python train.py --num_hidden_layers=8 --hidden_size=384 --num_attention_heads=3 --num_key_value_heads=1 --head_dim=128 --intermediate_size=1024 --vocab_size=8192 --hidden_act="swiglu" --norm="layernorm" --norm_place="pre" --norm_eps=1e-05 --positions="rope" --rope_theta=10000.0 --rope_fraction=1.0 --qk_norm=false --attn_scale=0.0884 --bias="none" --tie_word_embeddings=false --parallel_block=false --init="uniform" --init_std_qkv=0.023 --init_std_o=0.00575 --init_std_up=0.023 --init_std_down=0.00352 --optimizer="ademamix" --learning_rate=0.000283 --beta1=0.9 --weight_decay=0.46 --lr_head=0.0057 --max_grad_norm=2.0 --warmup_steps=546 --schedule="cos" --final_lr_fraction=0.0 --batch_tokens=65536 --max_seq_len=512 --doc_mask=false --train_tokens=491200000 --max_steps=7496 --dataset="wikipedia_en"
Each number is 128 + 24 x the weight over its row's rms, rounded and kept within 0 to 255. Layers, rows and columns count from 0. Numbers have three digits each. The size before them is the row's rms in percent of the matrix's.

# up: layer 5 MLP up, 1024x384, rms 0.0273, rows 274-319, columns 288-383
# down: layer 5 MLP down (transposed), 1024x384, rms 0.023, rows 274-319, columns 288-383
# gate: layer 5 MLP gate, 1024x384, rms 0.0287, rows 275-320, columns 288-383
up274 100:115106115136125122125108110149106121132146153141131118159125116134156119115092086105117144084160102170149120140099102139141110102168103184095129115159119130117075101130140142145157126119140105133121115114153098103144126065136149136154123122153123112111135151091145135114112159154115134103
down274 100:091133098123120076135148123120120118120089094133121128127123088135115143132145151136092159116135118125120145108111138137133164131139131122140166143151094166145139126142100142128113140107094172133090148086073138166162146113106095101132156151139172173146135085138099109148140145142135091136
gate275 111:163106079134146154117117130088139165124118087123119093120130178095152157152150082118140117133128109208125147135124103129130171108129143139126142148125115146121080138105121103088140159132142142102072109128142144121126151131116135125130099132082108133143113117133146108102133135091126114128
up275 102:100185141141091119116104154156140144119133099101114179122137128154119153118136091130083109117098138144163111106132141113132081137107158106094139120119140148100118155174160128158121119139142155133139132111142103150090107140114089173121168102116139127102128154109119110112154117168136143108
down275 102:144081144159130138150143106149117124157129102124116105130146107138146155105096150108110167110149131101122132113117122075114177166142136134126178145084160171119170097142095109122127143145140135049141148133155146102137131100119108128142150105106131108134112043080074115089076103141180102106
gate276 101:138133077150127094093114069157156189103134102123128132156128154100143115119121119157105115119161133145120145143121153125138107138150132126082128145133090166160162129073128127117137145155107162134098115140116104162102112150120114121110099124128149107135167119138128128092134170159086130136
up276 100:118162137134083121112100081159114166120115186130131178125134139134157145105114150071099101118153141121109114136108099140135081135132107135126130140108139151083101127107119140078125123145130129123128148137124128141099161153123127117096130132149109108120129148129115159111080127118124148111
down276 099:142171089076064102145118125112065142116107118125139192112096114106158156137112089148120146092156223147142106141156132105150140164150114118100136143151150115118170129144088156137116098154126155131116107121150107131105155126143126086131162114116157107124132099145096153129112135118181159133
gate277 102:106147148113145140107147146109158136149108115145094148109159098132135157128091127161085182121139134134103139139144160138157112148123112163125171082162161120161161107145150186102087132148124092133104150123118131143105102114128163135163115140109121120151161126117123116131114122142138169125
up277 105:168109184107121129163160159118136115114107166118148084121114124093119137176128080141106133128117066154131128143147134111124090126146138123094114095125132174166126122143125133117123121091147122148162119108137086117127142157125122166120065129113128159125102117176167141131139144093111120148
down277 104:115107136164093133153139153100159117105127148121106106085112083139119133097113147139147130142134141142118158118110155118188112098118139107114142133138177149132101145095129110168119083148118138113136109130092156100138148173154146098158094141132158074066105166146099110099131150137116099112
gate278 104:092110107112136098109116125119140114163132127139131106107151120126152127125143163145104103091173117129126157098109128122115131125113136124121118153134138067121111122146098134134133147100152166110125141126113156142129140111130157163142091146114115180138159093083112127087136145123094163142
up278 102:109139161120121157115136146140078159139122127142159174159117158125123126130140094074129163136120109147117106120145119154093109145112080132117101172118116122133086141184120121142099111147124094161095107138078158113136157119144135162107103106129128143161149101162172141106131185152148141098
down278 104:111099098117134084116149136108117117169093092136139125131113091156162114053118154130112138117092160108110106147142102133175140095144138138149138115140170119170101146127153124124130143159138148131139158157115139139134158144086130125092112149128151150121157132116128171102090104143087171127
gate279 110:157130143098134113141098141190111111135165108097143135146117108125168180136141120155141113083144108096142101119139157132132114114120120152075108126118156109127080123153147133125138188114121119154162106140128114164160089151110150112103115126141101110096081122155119116099121118139115137084
up279 103:117134112149132113126127081153135154102105123130108102173104130112089147126106109148130123167118158175110077166159142142061126081099144155129108154158151117091123140175154132100142125169079145162108138120148131172128139134133135126142158158130127135121096131106143138142148113124142177087
down279 100:137090134157128126104171162146133137153157166096158114161151139117158117156100146072147133127126123121138167087130148151129122144120171111138129151135081139181102155106150123097097102121110128042130114141160158147107122119119163139150172155155110140132166119156091135115123114126133070130
gate280 099:123172166110131186118132156098147137127109110074139136146147150107120123122134146119171110034105123150142149153118156173090111075131135157145107121174113098105153099146148104121108145147152106126098118156110145099113115123122085135135119121147126105114163176144121131130155140143103133153
up280 098:073144124066150085164110162086101103150120113093135138140134093139102137126136149109129168143103109124116152141107097119148092140076106116125117133139119099138101162105132118178122097149095109079114154143110142173143085138095164147164175149128142113094147171129106126102122134138110126145
down280 098:145128122122143104123139100158130162163108147136126170092122100078100136149119151084136106114124107139124147145104135097121145146147108117143127133099135086134096098056158105123117127162153113103085156118103119151106148144142106093132125128135110127128108136089150114122145108102140121127
gate281 100:140123130150153072119150106138129124142118119144078143115109164108122184113148122088120169099131142137125115143130129125099124152114143163135138169151159140097121155146063150113175155156102095124104135132129158144131158146159140134105146094122086121152136153110146130134158116167126142166
up281 098:116169102132122145108152136098182127153147137107093145097143123116102178092139122107108120118135130127138170147145114169160086118102153180135146108169135123124138161118114137131143118147146112109125130116116118129104139146138127096119154140139126123171090103069138095136145111138161163118
down281 103:096143098146126116143150144129121093160130090123098095148154140154119153144101095145104148091091136132108129167149164118111158162123151137115129097139146085144125143139095121083120164087103133097135127111164152131154142160152130129145130102098141114137115106130115136116123119128149116135
gate282 100:181102124120138104106137122136123109150128130148118150114126143137140130152138122105185182123144139101135161117154167170175136138130165070135099131126102117167090115115134161139161130132157102110102156162164112107155119122113125151106133110155168144108127105133127122123121156148167118105
up282 102:088078115107181133145115173128147123129092090083130104140140138163106129149123139168131136133129115130103126130145132127150078108106147109115120182146102123130120126127150120126106141137122194105129125128142142129157108146117137114151173181130122129137128136174086156171152087145127105142
down282 103:169150102099111113120139151145158155156115115160120148119128172145127130138134150133163181123153155140131166097147097137127150114164126122121102128134104059172106122129099119132155145157137120138134164135090115134097089104121088116120137175097077129104156117121128093125108081151116110123
gate283 097:142141142127162105137139137090120117152111161120156160084121117154162126133134097150136100117108122131152138124128136136137159103099144156105103125078129138121114148140142096165120156113136142112135151105144117161130111110123108136113140114074136161118112134115138124108167120107138104110
up283 099:100103123105110138089131183120128095144185099164129153098099166153150107137107124113112117106120127093066184140122163118134134122122116152138151137127137169104150138140116113158124131154154165103103147112131113110149127153120184105145137137175117175116107157131125175116088147150103120132
down283 100:123122126148143128137131059090122140110098127093142144132145121144135102151111161138163189126096088128126077143150112084107130132128108128097120138098129140116103098160152114158132122095119090121123167119115113131131150123092128116130133080104167125164142083166086094179099101140165163139
gate284 100:129103113131128125118100159094123090184137104119114123133121126139131124158132172131096158156107107139143121129107120137093145132134144137138131102072128157096129133124132083127163152115110213100127129156117106126123104120122079121126125111167117138129126139108082107173144175085095181131
up284 097:137155130164138120146115160102138098110133090104136155135097113155133148153082113122121085131125053130116100081122138164077131118121171157154091140123103137142123124167132104098074114107117111152148115138109092104173090133130104127103143167183111142127120096072097079139139105124113120157
down284 097:146145121103102113182090104132141160089109110100087108159120184138109092147085157133125115150153126122143109144076117122159140125120143113132113104159144052130116134118113112109070121136118141115043129124140104140184138166149141076107194138124163105095114148132139142134143097140143115123
gate285 097:117153137134174138086105172148182161114161144133109148130162102178114111097101140120101105172096138109122121158120132114107197150099134157106094105110135156145125087126150112109137092123142162152119144116153150127147102134118128153132119151105085121122118130129109110112168096124150158097
up285 098:151129187130129146154164122139143087094131162122154113112086139154164121118113109128123103119119175130131134128084204141121095119166127133086098124157085126126131143154112169093131134133151140125165142152114157148106118138098072114112107096137104130151133148091191154123108104122170142169
down285 095:104100132132146135125120123137114125158150104146128128146131087131104123154137141127130136146121131131120089108118055141096141105100123123143123142134136123128123159112109113074120146142144139153174120139139122132096143106198207107125151141103126123116113092121096159142095151139108139158
gate286 107:132117127130098123159130080137115142122130141130138151157145184096186140140132176092176068116152128138142113110109087103136124092164114103137137165117142097126088093117146110123127102133129110124130115170098118110157142134153143100127105142164117118137115075131105137160158130100087143111
up286 101:144083106158157119143129117157144133119175190167166155115119103090082179133093139097151146144112141135135129127158111176103162133133143086131151124135130115111160107117130116113096171098141104082167143125139086151111126094167113152119104119113139124151137104147138171156141164141150077131
down286 100:086131113160081113137124118093105125152089139119146177153099065131116106105127154093137138144106167150095119143142146127104121144122143145097128154146128115144139111139117156131132060140078155176111142137114113168143148137139144132125158168179121155106096183134153143134116140156142113110
gate287 098:138139129150124151116120099149100130163117165130134148095102157148130129105160123137144071142136109108138123108107159095118129132143112124139123130167152128117154126114106111117163141127144137133124140122088112109130142090139100121109145156114094119104122126134120150133116107132127117145
up287 092:132150115114151111113104144130107122121125110119082109153128158150106140145143135147106101121126153154150165132157121149111127077118110137143136071100123133151149128137150137125109127108170098109116084083172126128114125176162107097179087144122115083114143116151109126140145150106140083137
down287 094:083134168159135134126158116110143099128123100120191124089102095151155129097093142105172124151105107096102131121076133107150110158129166097095134119150110177171158127101111180137114113125088143140150117147078137157125132114112107143081139133158118146142149144130133195128139115116120121136
gate288 098:158156162100132138164077135151137103152130171116143150123135119171079122150131123135118113141152119135157133131131097136149155129108084110130123089120121106176110105138147147130156146149094154103149148101116159105120135168160137133149137091121074155155200137141110168124144162133121118067
up288 095:165136111173175132162143105098163141147078140095128116159145148113119156118131174132112109091092147143106115137122142166102138118133167123118142167055113149117140116115098120125162180115148153113104138138190084123088109096150105102174108120131110143099098098083144133135153137183112145137
down288 099:124118132121146159125086164178135161135163141141127170116096124098108121159125138131141113144176135104158131141129134144143139159161149103148152098153130118106167117143122103110122124092152096099111137131142151127167128127124146090119093148160120137121114115115079097123136138170143092146
gate289 106:155137161087168108149130135142111149148120134165151134097134123119111101138137118134117122106143116143083088147109093098150167110137121148114139145109147089129088117121111134112178141155177091170138102109132121124112170099115111147091148110086117157142179115127108102114099161154087114115
up289 100:112078129066107132140142149125106157107161185139195163149151118134109101144122139133153130137127105134125129142175105103119102104140108145101126123150106161124166114148108134093106138161090141150098139129146132126145140125144142138148112126159122064151128124117128153123122109133146167105
down289 100:116140132139144149154116114152172107118128122123136170145128081107126108189157124105152087124127114149151114134115115137081126156136173114135140150099087164132164145148131116142171108118108150127133142113143117081102140131105096133141178161154165112180140140107145099120140103088155105184
gate290 102:154133178156161130079146144154147118101178164105112160107114108162141141095164162096106127128146104110171155100126136106115107144088129119132145086126121141140128121140138104142083120102129132146127129096125127143157123114115131115141114137099128093104140143134147098129087164116109136143
up290 105:146123116132128099142108140140151116101106124110085115141162105110148141145144110136109117161125135146103123158090086096110124129131097129101150123148096152127106061134156105119128100151118167159140080155137137150074140118112104089100127139084106117149109131151123144177116130122145129123
down290 105:122110110126109139116092148089114118132112060171142118136116104121147124125111133123094108102131113197139134121145123108104113077116147121115092152139114110142105119117175143165148089163142127125147142135146133148148129114085138169128132158101107120140113137119144140122133076136129149149
gate291 094:142097139121128141172141116091138106166087114145127107098157136176083102107140124152129098172139114147147093161113134151133124151121121097155148114112114142079063113116095145132176126098107127119183144101124106092130141099122107094124076094077098142089126154150165188143084150176093126146
up291 094:125086081138198115129131143133146140155082115128113155147133093162137123115128145094097144122121130113113139149142154133151134170178102121080116120127129132128105141116099137143126109138114121125199140114104143104144164138124132125131123079143112063155167117142100132158100095184107098120
down291 094:119110128116112104121141132123158094132135108129103137128107120192116138114128136161153136105160138124117131069103109076089165140094139140148099093115113102149108116111115125157145097110182132137102097116138101134156121141158117125127140124139143150127103130120115129115072144125109099094
gate292 101:113175116122134141137154158140114115109167069099126138122175126189116098099125164138138159130172146119127115119126120153150145101140110118140090080147126126126098106116159107132139111128138135116123141118143142154123162124159123128122123097123157183096156173123154140137144098115151135154
up292 098:147122127164097113094131155152120144168135105116120091127142173156093164130104109120067124167138122140127142142096148145112125117154121111134140149117123137148122155124119135133124098119145138093161122120130172113124148114102155152109109104090143113117128141105107116161141147099128129142
down292 098:121117146166092155121112133091143122135115093079114125145130134090121125128140163105124131146122102135116129102151127102075124122166115146124131140119123103133162135124121085169152156117132158144139134127120134133148144125158140151178133111145165102133189152138088102149151134117123136156
gate293 108:118116157123190161113130103084126147147112127103140145147117140150103097140133080112148141157177124118127155114154144140126118110120103114075094133120114124059149108129140118144158128139134103094108112121086102145130161160170104171138127122146142111140112109096158136140135114126122156114
up293 102:146116131135150116157098173150119134159150127130154159146079113154128124162104106125122166153096123129147153152117154117086098159115135129126145173119085146157141135104155158100152128129097084101109149152138124136099126113114099101152145136147136118159120125103117133121126138150111124195
down293 103:160132152131130095152155146138149102183108115115108118098097127082160123081123147147123133119108115188090109147069141143097127158149119115150111157128147134132148131134140123131099180088118148116146135128096156109111097105118100095156113096117087136158095063163181110114166081127105178144
gate294 106:073138115125148167131157148107121153145101138107126140131109140116085130107133101124177119145159081136158093131127092110143133137122122165161122122103153138178104133092116102089087100107128141138128141142105143151158128141156151178143106163052129134100104141112088121154127098118143176137
up294 107:126105125151160112119093125147111117183097172151128110117154147109106092116116108074111111162193162098118143156157136119111137145099134132156173112121123142136129134092151155117096141104133125124086169115113134072080101143135151132102124152114148146082155099073115134139150106128158119107
down294 107:140100125142110098153103114152129148107100135114116148149123089147122144118141128099147115132154144106119134130132133130100164083139141137124147159108173120133126122108159073181136138092114129094122143134148142140108128100160161166127105170166154135134084101105136099133133094153118134148
gate295 096:133113117132142137147141131136120146078118136118155122126128161104128127173092125163129131111165106170137098074142122139138109085100129176158172127113140128118097128156155095133105113113150161122130157131127128141116137128083130151096164163157126175131154090119156116153139130085090127149
up295 098:163101136129119109137174134137166119118163126128137131116074160105116164165153093075073121145156133130118168087132129103170150098158123137109104119132161136104071123155138127152089155096113135118123109115135123113160118107170110142154117138093151146130128097077096119183126157152150116139
down295 100:105154151146112136142125107117120168149092131175090139082128149087099125108098132166128110164145172093113144144086168116127133164115149113118114124143077144121120199143143156143134126134130162159132102110157116120144097142147162098100141107117113086135158114084098132102139095158096157101
gate296 099:135121114108114131114141140102155102108115123139147156121175158114088128167103155125165075104105136125148113142181150130071108103140130180096118092140133086107095104119119103154110129112171089139147159157105116159117110123132127127131071109141150148125142066148092092100128074144137136142
up296 096:173118173150121126148155116125168155152138132100159140141172168103137128109137144127101096134136128122128106135145134105149126134108129138114108168143131139135136161159141079129128124145098095102131133138067089107098104089126117107117160119126147115143105147167158130144143128072125133166
down296 100:146113147086111145118102121104109112112109156146134124124129138138132124152132105137114137166139151117099151127095131146150147159130141145105131118116171125121119099155119067133100128100121171105158123144122152137139114097135133058105131112154111148126140104119143145145125112157102171136
gate297 092:120151116122140130101151109117135155145106063165079126080131138145155109108152128116131121118125139164111146129111169138115137114128130121142139141121109100101144080134181096142123163131144121152154115119165141069125103168150152094144111131157111168092096114094116079115122141103095125195
up297 093:114128136169125123109099130122147133156136088161137179113131124136100146137154153130140134158161115094116091122113111156095111133157111139138128108147102134144123130124170147109124128144091104088165106127139169120101148153130104148131119148119041171091156134106126158133119134098104130109
down297 093:172151129119136165115101133105128122105110125147114097101111127153139169157134163127088119137162148144101180126121145126136105102115134166128153127138074100164181142126132151159129141110159113141094144116141174093118146108170116105177087130156107143146155123121176120119099157118136083157
gate298 098:122130106117139134147117158138213114111159139127110133133174156111126168130144126175182126119088131134150115136112119173109125098057100180078106106180085107087110160152095099172092085097100150143123136131134135115124147104086149123130095147110125108171152131129134168113147095115142104112
up298 105:156097189109163096144126136124119107157117132067128111136129132135100134098089120139097135119093163115138139208094117155142091111112151118171097175129125126105125118109150146114103130145091158107177132122126128161147141117151098143110124123141116123121104109113155110115148117105119170129
down298 096:140111143151127134109124129188126173133104128090132071122117111123129111150139071161112153142072155132132126117174165129107107129128161127130090153109101103113111118147104133096112111135094170138123099151122139139079159121150133165113104114144112134097117117141139180124146120134174173108
gate299 107:165138153111094138109147067121093162142118113124134108094116138150153130101104086132163139115146132128113153142122140094107154139133123129141092135113144115167073141151142151066170117107111113096116109124115186157097091157112146123116102133117101115138173108114148088109142127134106131138
up299 105:129160116073170123157142152124141114126146178124101133156107105134156132154102110114161126139124096138136141128105136121093154148156126162122043121134129135167126122095100082136135106108142105137156106141136087129146130101154161154183103122137163161188137146109158112120088181155139122140
down299 104:163092149131084122136145117129137162135094126118133079149173092158135111075130122148086117118142096145077110180130085107142073100104074102151114113148111105152135108136144128086162120146129127179120136147096180142135133150109173138092120155163071100112104159160133154108119119118105229103
gate300 104:100111124106115087153126130125126169118128078117170153136157124148118106141142131098172085139116144099141128167118136134134171135144119080170123162132148158162133143158138124083140153167121121163127144080073143137148127126153155151160119132125122131121131119129101098159133088109113106146
up300 104:137113168120094106126103122144125112132193164132105135148106130099123135153139179140101144129146139150118127142119123105152120135118140162118123112105160122119150171165111117125148121104142182133146090110124135148167107129134160116169127176092133129161151124101117152123109139139118085079
down300 102:153085137129164108115142119102161130124194142137134141111141103122117152137124151162131127137132171128171150144142153161159167169128151129163159129097118145122140147171075075122071156179141161092130084103113124131067115106168155148101115136138109128169125127123112105137093127149159136109
gate301 096:117146125147122132098108131142156147119131140147126095123079151134184103085137152090103109126154137073088138113128135142182107138117160092119109107117118159162125114065132116154165128128151116103119110125156125104118132113115139105101092141130120126131144148106101172115096119137111108108
up301 096:149122125089112098140153087106113113158081139079138145069154170106154140115102100100166126126123107132075122125093164097155166138141132113106135120161126152104151123082158157124171105148114153145171135155140144116159143084144140164100107139129092106104095090148082117129129101106118129084
down301 098:128133105118130141109155137135154114095168132134164069114094100147128108112105122111132117088122096089130109112152145175182134137130105130147146115120136165113168101114123151057165126114107135126114164140114080103158064133125114104154173124185140139126139130125125142105111185126172109106
gate302 105:105116138143119185127127120173137132136139091107109150134136147167111109119142129142141143083191085095149128092136125122147121150110151082147126078124149115132118154119097117142112104111181138152147097125090084084103113128086099156138094129112150113133149121117099130123150135104122140152
up302 098:155175152108120087141125128113163143127121166112109142125145127126101127122114062117154179112118119173127149131178122172133124117123113134109101163146104159114131092143143098116128206055091146140111135154138131173156113126135091144129113124110120096132155112138111102114122130122120154114
down302 097:071083144124135174115155126160119105126137088137118123151135148154110099115146114149129139111153091149123153087111146120135158132149122076131158119104150102136103151165078119174128146128152125136131084110123114095113114144138137173136107103091144106115137160140134139121124167125096121130
gate303 102:140115122125186128091121100118139128150129127098170124151164136124126100148141126122120118151151145131136130139119112129115130151082104111133094102147114118084136132148130103147112124099090101152099118098100138116103155117099133128151107101117142097162155107107117162089137187135095144099
up303 095:142087117161118115138123145128125118141069135143132140127105130144174125157137083132132133112138163142129161109157113125109159133126125128113138114113074149138107123170136119143149134128137160105157137126084136107149134159149161177146099128127115131114158121152149084067185114118152154084
down303 099:099142092152138159135166116078138127111135118135077112148110116123134116145157122155110134076104121147145099099117133117127160171113098115080140122114100073139158113120134137153123111110142097132119133143123131104129167162141113159139126166126114095133117126068138136130158172094113114084
gate304 112:148118137125129103154123101129125104129150115152114131141145132143123114139110123138136158123172152119163126218133119109148125163136099162143143130133151148120170088152132126130109145130149117124135140146102138114139115139124115095092114067118112147148122133136136102103102134108106143103
up304 104:107129131096118119109155161073170134109111144139160103100129171111123195133101113147133111137119158058124116091115126096150091146109148084156162142093108157102154147111133153123169121110122095120144171170126147113115145114112152142159101141100105102128099178154136154148139110114081106149
down304 101:152165159107121158129131160135151100104160175150164103102126158161104094134104131073106125163105152116138119083111180143132131162116159132147105140110077103094118136131134140134150116154134116136136131143161139128111156130108100113124118130154161122136087147148113103129113133128108138128
gate305 098:166129147143131115124097134127137167151114107129118159119158135135194122141149113095132112106156111159126143117138095134123126139150125156138091130128148134108135116138130113176130136151155185125161147118128142123100129131123100135126125171161152141133117104121103149084102148105139096162
up305 099:105205117103133144173092173122158118133146147083101106161163149130154135158164156149129123166124145157164123132116144149151092186132117149087146154080103116100104149157120156099106160148098127134139134129173162136156129118125152135141109122143126108116130166138136137139151113150127125123
down305 099:114064135150134169128175143134140119108165102126148119156117127154120104166111099117128143102154123115114104136092123119089119091093146141133146127121172114134140078135169138123179120127111121159116155109119143119200150138133146127103142113122158117152149162095147066118096111101123117119
gate306 095:127144117102119136130134149143174110145134112121119120099139139125071147112066113125128131142120095103136120174123071166127138106089126173151103174154148151148117169148132112104114145105120140150125154135138139174133126182109114141131146124129158143082150116133120091097122104112152116135
up306 095:134119148157113126121151133153157155094150159117119129149131130117148145120127123134115120169134135158141134117062139148122160138139128090100079155089133148124125173121120091134113090139093126145104128137129149120128132115112120115138101155146103140087113102157118129111160082075180120141
down306 097:118133144137132153115153118143105114154129127125144119117126155151102117075120129090106148149131148170097117129150101102144139126138083138131104096118111114130118154127119107148111095119109136110089123124164111094133136121110095132153125111116118118158131094165179149138123161134139199103
gate307 101:121146124134129178119141124095142096121140129133152141153158143128131164109162099099158190099129118154151156102164135132123119140114135134128138103164173093151145091134131144176083127086105147146148130100105134105127097142125133186126101126135152117168151100137134138151115124117160104120
up307 101:131098109115141152113152119124109200123150085157126139115107145083113088121130175099125117113098139101122132150149138153135173135099101125116132161108149146150111140147107141125149124113141135139125083091055096106108121131121108108108120121137143155179129129105128119154135138139124126133
down307 100:155137143115120129122122077080117165098127145159123099134122179101093152177152082153109152065147139126164122175144120132127128142088135105134126135114108136132106114101086151098094129101089160092119140084144112121082155092134125144180129164126119139187143109122140134107148120161114146113
gate308 100:097128166132145104149140172104141150122142126101110141108115117095069111139147147125116137110123151099148150095137107104136158108118165135137046070139109150158117112136123135120132130127143159116142147150088161092121077132124190159129138127089124113060204130135116098163120125126161147126
up308 094:137140078128168134119181129084151176134129127176105146139124141115121163168110163133119169091131161121127138111132118115165096118133111147085135124103169149120129167074113114120111111114168080105150105144141140109113137122146106145156122136093190084117166124092133128099082124074169104137
down308 094:156126134130100126151135115140115108143117130133161095113122086120112130126116121122139141160059140140086106105158115127117135115132124132113075120154110129071129118112119177127146124136101151093134129137128121101133155126069154117108103144121095118132108136099164162160145135115121124140
gate309 098:108113148157168132143114153110113157135124122118156127172155127152155148157122133135109125159137099122137121138133108140090126146068152123129125126123129125092151124125131118110075148113101098132142118153104133098166121149162122124186093070171103137120126147142130146146145120141153104106
up309 092:076127107147109114146124131178144122171129120137134161106101142096091095139106133112121147117136158109131084134169127109097111148153097059135160115135143144114131158102140158115135124124136141107079161147117074079150159088105124151136172155129193094165119099148142144101151128122095128109
down309 094:148170151117144144106160161111096139142105162119166091126150153141111170119149094147087148148136118131123115166147141127127148128114130168157122137148139148149167094132140054136082131105128086135129111131152143063132131112126113122146100107155083125146151119108110183110148111146143161111
gate310 105:116145103093164119139145129136153093110124130095121147099160133185105140127118093132149126127110127117162146112138158127151134171146085139107121118145152109113130162091110132121149121161140119102119135090098154170134132151075149114152125136101138133108154082140132160102139125119134136146
up310 107:171082126115142126105088122136157104101111163127130106162125100123090116122090165152098135140113139127102123170079143097110099147137132158129090138145132088115138155150148111187109091107106155148124156120159161117110129127141114115138106110130121132149190131117120106143101121128173156147
down310 107:127086092166117150127103138151114129102125133117084073127089106126098137119159140160163118151119132136123105121168130173114123109137179136107116130148119102102117161138141138150104157104152147160143153144125143112138115117118134169146091104096121159122096127137155169123119142139173141161
gate311 095:103118110156096100136098165127122133125135175124105141147110127174156138129098103169140133149137136093125075106139131142105147122123090134076115152163095137132165125154116073130151138118105097128114186137102170146155153091117084124116113149175102107163145118165113168168159123075151175070
up311 097:101117153143094090162143111071145137174154142143109117140151122159145124144123105077132178141084123153143136134114188185123141120145150125138150185111097139165099090123133149122147153168108116137143132156144142110105108130153140096159110135159121124095174125130111128154164142141100084122
down311 098:169085135150160094144125142111150105128082135146143119125139137118139130142125141102105100129138103138106140155131095138117151136116084133090114114135166151114113143114131153149118105122123168111094144095099123129131172124160116150104118119104120115128147117126159156157130124103172137123
gate312 102:103127146161110163150118152174142143092143156095109132102137138096141089083129134084171156135165127125148148092145111138142078134087131155109104134128118168124123167147104090064143089112076163140129157124141171152088190202127068123130101118103090125120129133109073136145139144135169138097
up312 103:114116112130157093096153166083177138136139156103106122116127137188081150130128071128130098131128127099114133124091135156153164082105130128111141167147124120107125108139167174122151124151113121152148127110133144118116099148112112072161086130142157119101093148129127094122118129144111113159
down312 104:114129185149140122149102149102147160117078115159126112138120104148104114106147114114134128096115132132121132141098129075150149126146116092109097091184118108125152124120168152143139105157131127118088141122134114146148112116118117082138133107190126114093155135130129131184142135097107155108
gate313 103:162164145109187139111162135117115108131115133167130108139100171139121113110119195160146121084126146118115154100093097128128145125126120113128111137142138094098106147119172115149147165157146124141156154155123060135133181165168139098115070132104126144159098131130093155138121121111154133168
up313 099:168107099164119082098163132123137120138151145120154135156146146128137099139112112133134101152100093114125099124124131134121117116143116162126122146136118118140130121159115152108139084086145123137139138113100123118110107075125119166102158127103106141140124101136160115108159099127131144127
down313 100:116091201118158119170137161127150141099150122124105139128123134139162118167150153114169084172120124132110158118088182159101106081120143126124141153101118119110135135126101119113124133096139140125171106117130117121150120168130139117143139142101112116164114146125139127165090101150127103150
gate314 098:155197123129112123136153121163165119153097141145142123104152114176169156132132146084139151084156144131124104138087106124136144145139104138135144152125109140132102097163122127128151108072124132138141111170113108133145101160129154117084109101133134132183151104101126153126120164143117145112
up314 102:112121100107098092145147153123152154142132138144123134198169117165104131158102113126116096151120106157124135159134102123131099147151097135128119069141121138173097135136155123121155136137098134148106086088111142107114132136129172141094164166101071106190113106065133132113115095097146143101
down314 101:133133163156145129102138142136095108177143138090109140147160107142133125162131093138164090124133176122143121121165130138096152130144129120174056135093125124110098123158128119098139135126161165110120165131137158098127140129112129149160107114129113118142155099123128106124154115135122144164
gate315 105:124146145135107101102180153128096131144127148150109144124112166101128163177122095117144168149162083110147112125123152068091144136122125158108088140097154147129150114181091164153152140134131155128129151071137135129128154132131160157113151121172124094094134082103152155093096149128130109105
up315 100:136094114145130143126102139124137127124118140172136133117119109106127077130119123086087147134134122156094096114168113121148083125133129175115104168136157137124143133131140142178095136118090144119083112120163135106133151113115119100084201128176157134122168160177150146096126129137152108115
down315 100:122147102105117136132103155165096151158156116112168174119130107163143107107120161127138161166174109111086140120137105139137128136111133122142148155146151103097128161107183061120100108138133113138135150140106146146099076137112115107121105116143083168128112092167073121103147157104083137148
gate316 101:160133125160147146090150129140086136151105113172110130148109159129177182125112127139154139157112101172134138151112115164144121111102119113134094107136080098156096134138167135139102192099105166163110125073091115099084155175161137108125139102098130159134151104154104133112094107155134142120
up316 100:162129153131117154137155151141147138108158145093100147153205138145129104108154096150128153153137160129085151076156157137143124095164140120121121102106132137133107129080107136157181133168108150137084097146124111146131111134131153146101135166172120122162127140122141098101118121101172120113
down316 099:124119119099091087145121129120146131133132104106177115125129115138151127136129214131132135089186132111123077122104124114124149141130137121154106117072153097110164118150125134114230129093115130101077150106119138162103142118116117118114106148114099143131106152113152092174177157133115114095
gate317 104:118164088115141074145131079149119124133139128096103095086137115167109158123113161116134108154116160148116114126170105117119165134127124128132086143156101138140124111096120143088150101105112090191087143086141144121125177139105113124114146113114145117140130129145121133116158101062155139140
up317 106:133158132126097105123105159168124072108117076140161175120144092134099095136119124134178121169142123154117117132155138115097123121088147146179084106104126156149144143094121131124128108091087116150163151124142131109132093114105113084090084164108104141153111163143108086109169101139134190093
down317 102:097159131124147139140085136143127118092116174133091141081125123132098150130124146081124108130104144162109122102127152151131132048093153147127136129118123081108170137148144140166140116110109117112142099140135115109156121156106095135161113134130166163132124159159156121127130135143142123118
gate318 103:135151131091122118156133162123115176108125100107132131126130134124080161115100170132144133037127134152153123125111102130125166109097131129122184143125136118098147147110099122167137125139129136162088118091096085189144108129145151135156130125107126136141119132143114111098140168096115158165
up318 098:164140086128136111103115116128138114122118127120093147106175101105111122133126105128141136166127119132148091144145148128122167138125129144169119110135146119126119125144142126139147116130133150147070118144108124149124162115169127109066088162092123136142095120125129126170158136084145126157
down318 096:154133120133124143162135112117150129128149174106088138111100126153124107109122106129124137138122122181095153144125145141138118138142160130082161151117128111148177174090103151124135137097103135161130103098158136145140173109137136121144104148138130110122157101148136150092104174141117068126
gate319 093:125116128129151130130099149150128097173143106154152176102092122155114120105109162142103157151142150091160138114091103157116135145129176133107154113089092160133141106170123104134120152100161145146116109143109093189143116121140103098153102115117131146150151104167127140110086132130129108125
up319 098:131141110127164134117160108134109129132155154120133126103121150135096129185156124133084121130149168169083113144098144092114113122087149120101125119127143195146071111111115154142129133101143158136149131137164149094138127160176117156108100142125110122125150105116113111166148126127125115117
down319 101:116133119160155088112167129143120132148157134113114142149129144153135102078103142143141164127155111113142133157150100076081148138147135110161160170143103132104157122086140081155100150139106121166125132162125092132150152125137096127134160138184141105121155128112121153082124108119111116140
gate320 105:147150107089160130137122185120107139106122134134110112139160179100093159147143123160123161135103193130133135184129131131105156129123109103112116140146126086165100140122115099136150178133133109143152135146135078156112145149152177141140163142131144134102156183134099122099090169103129105138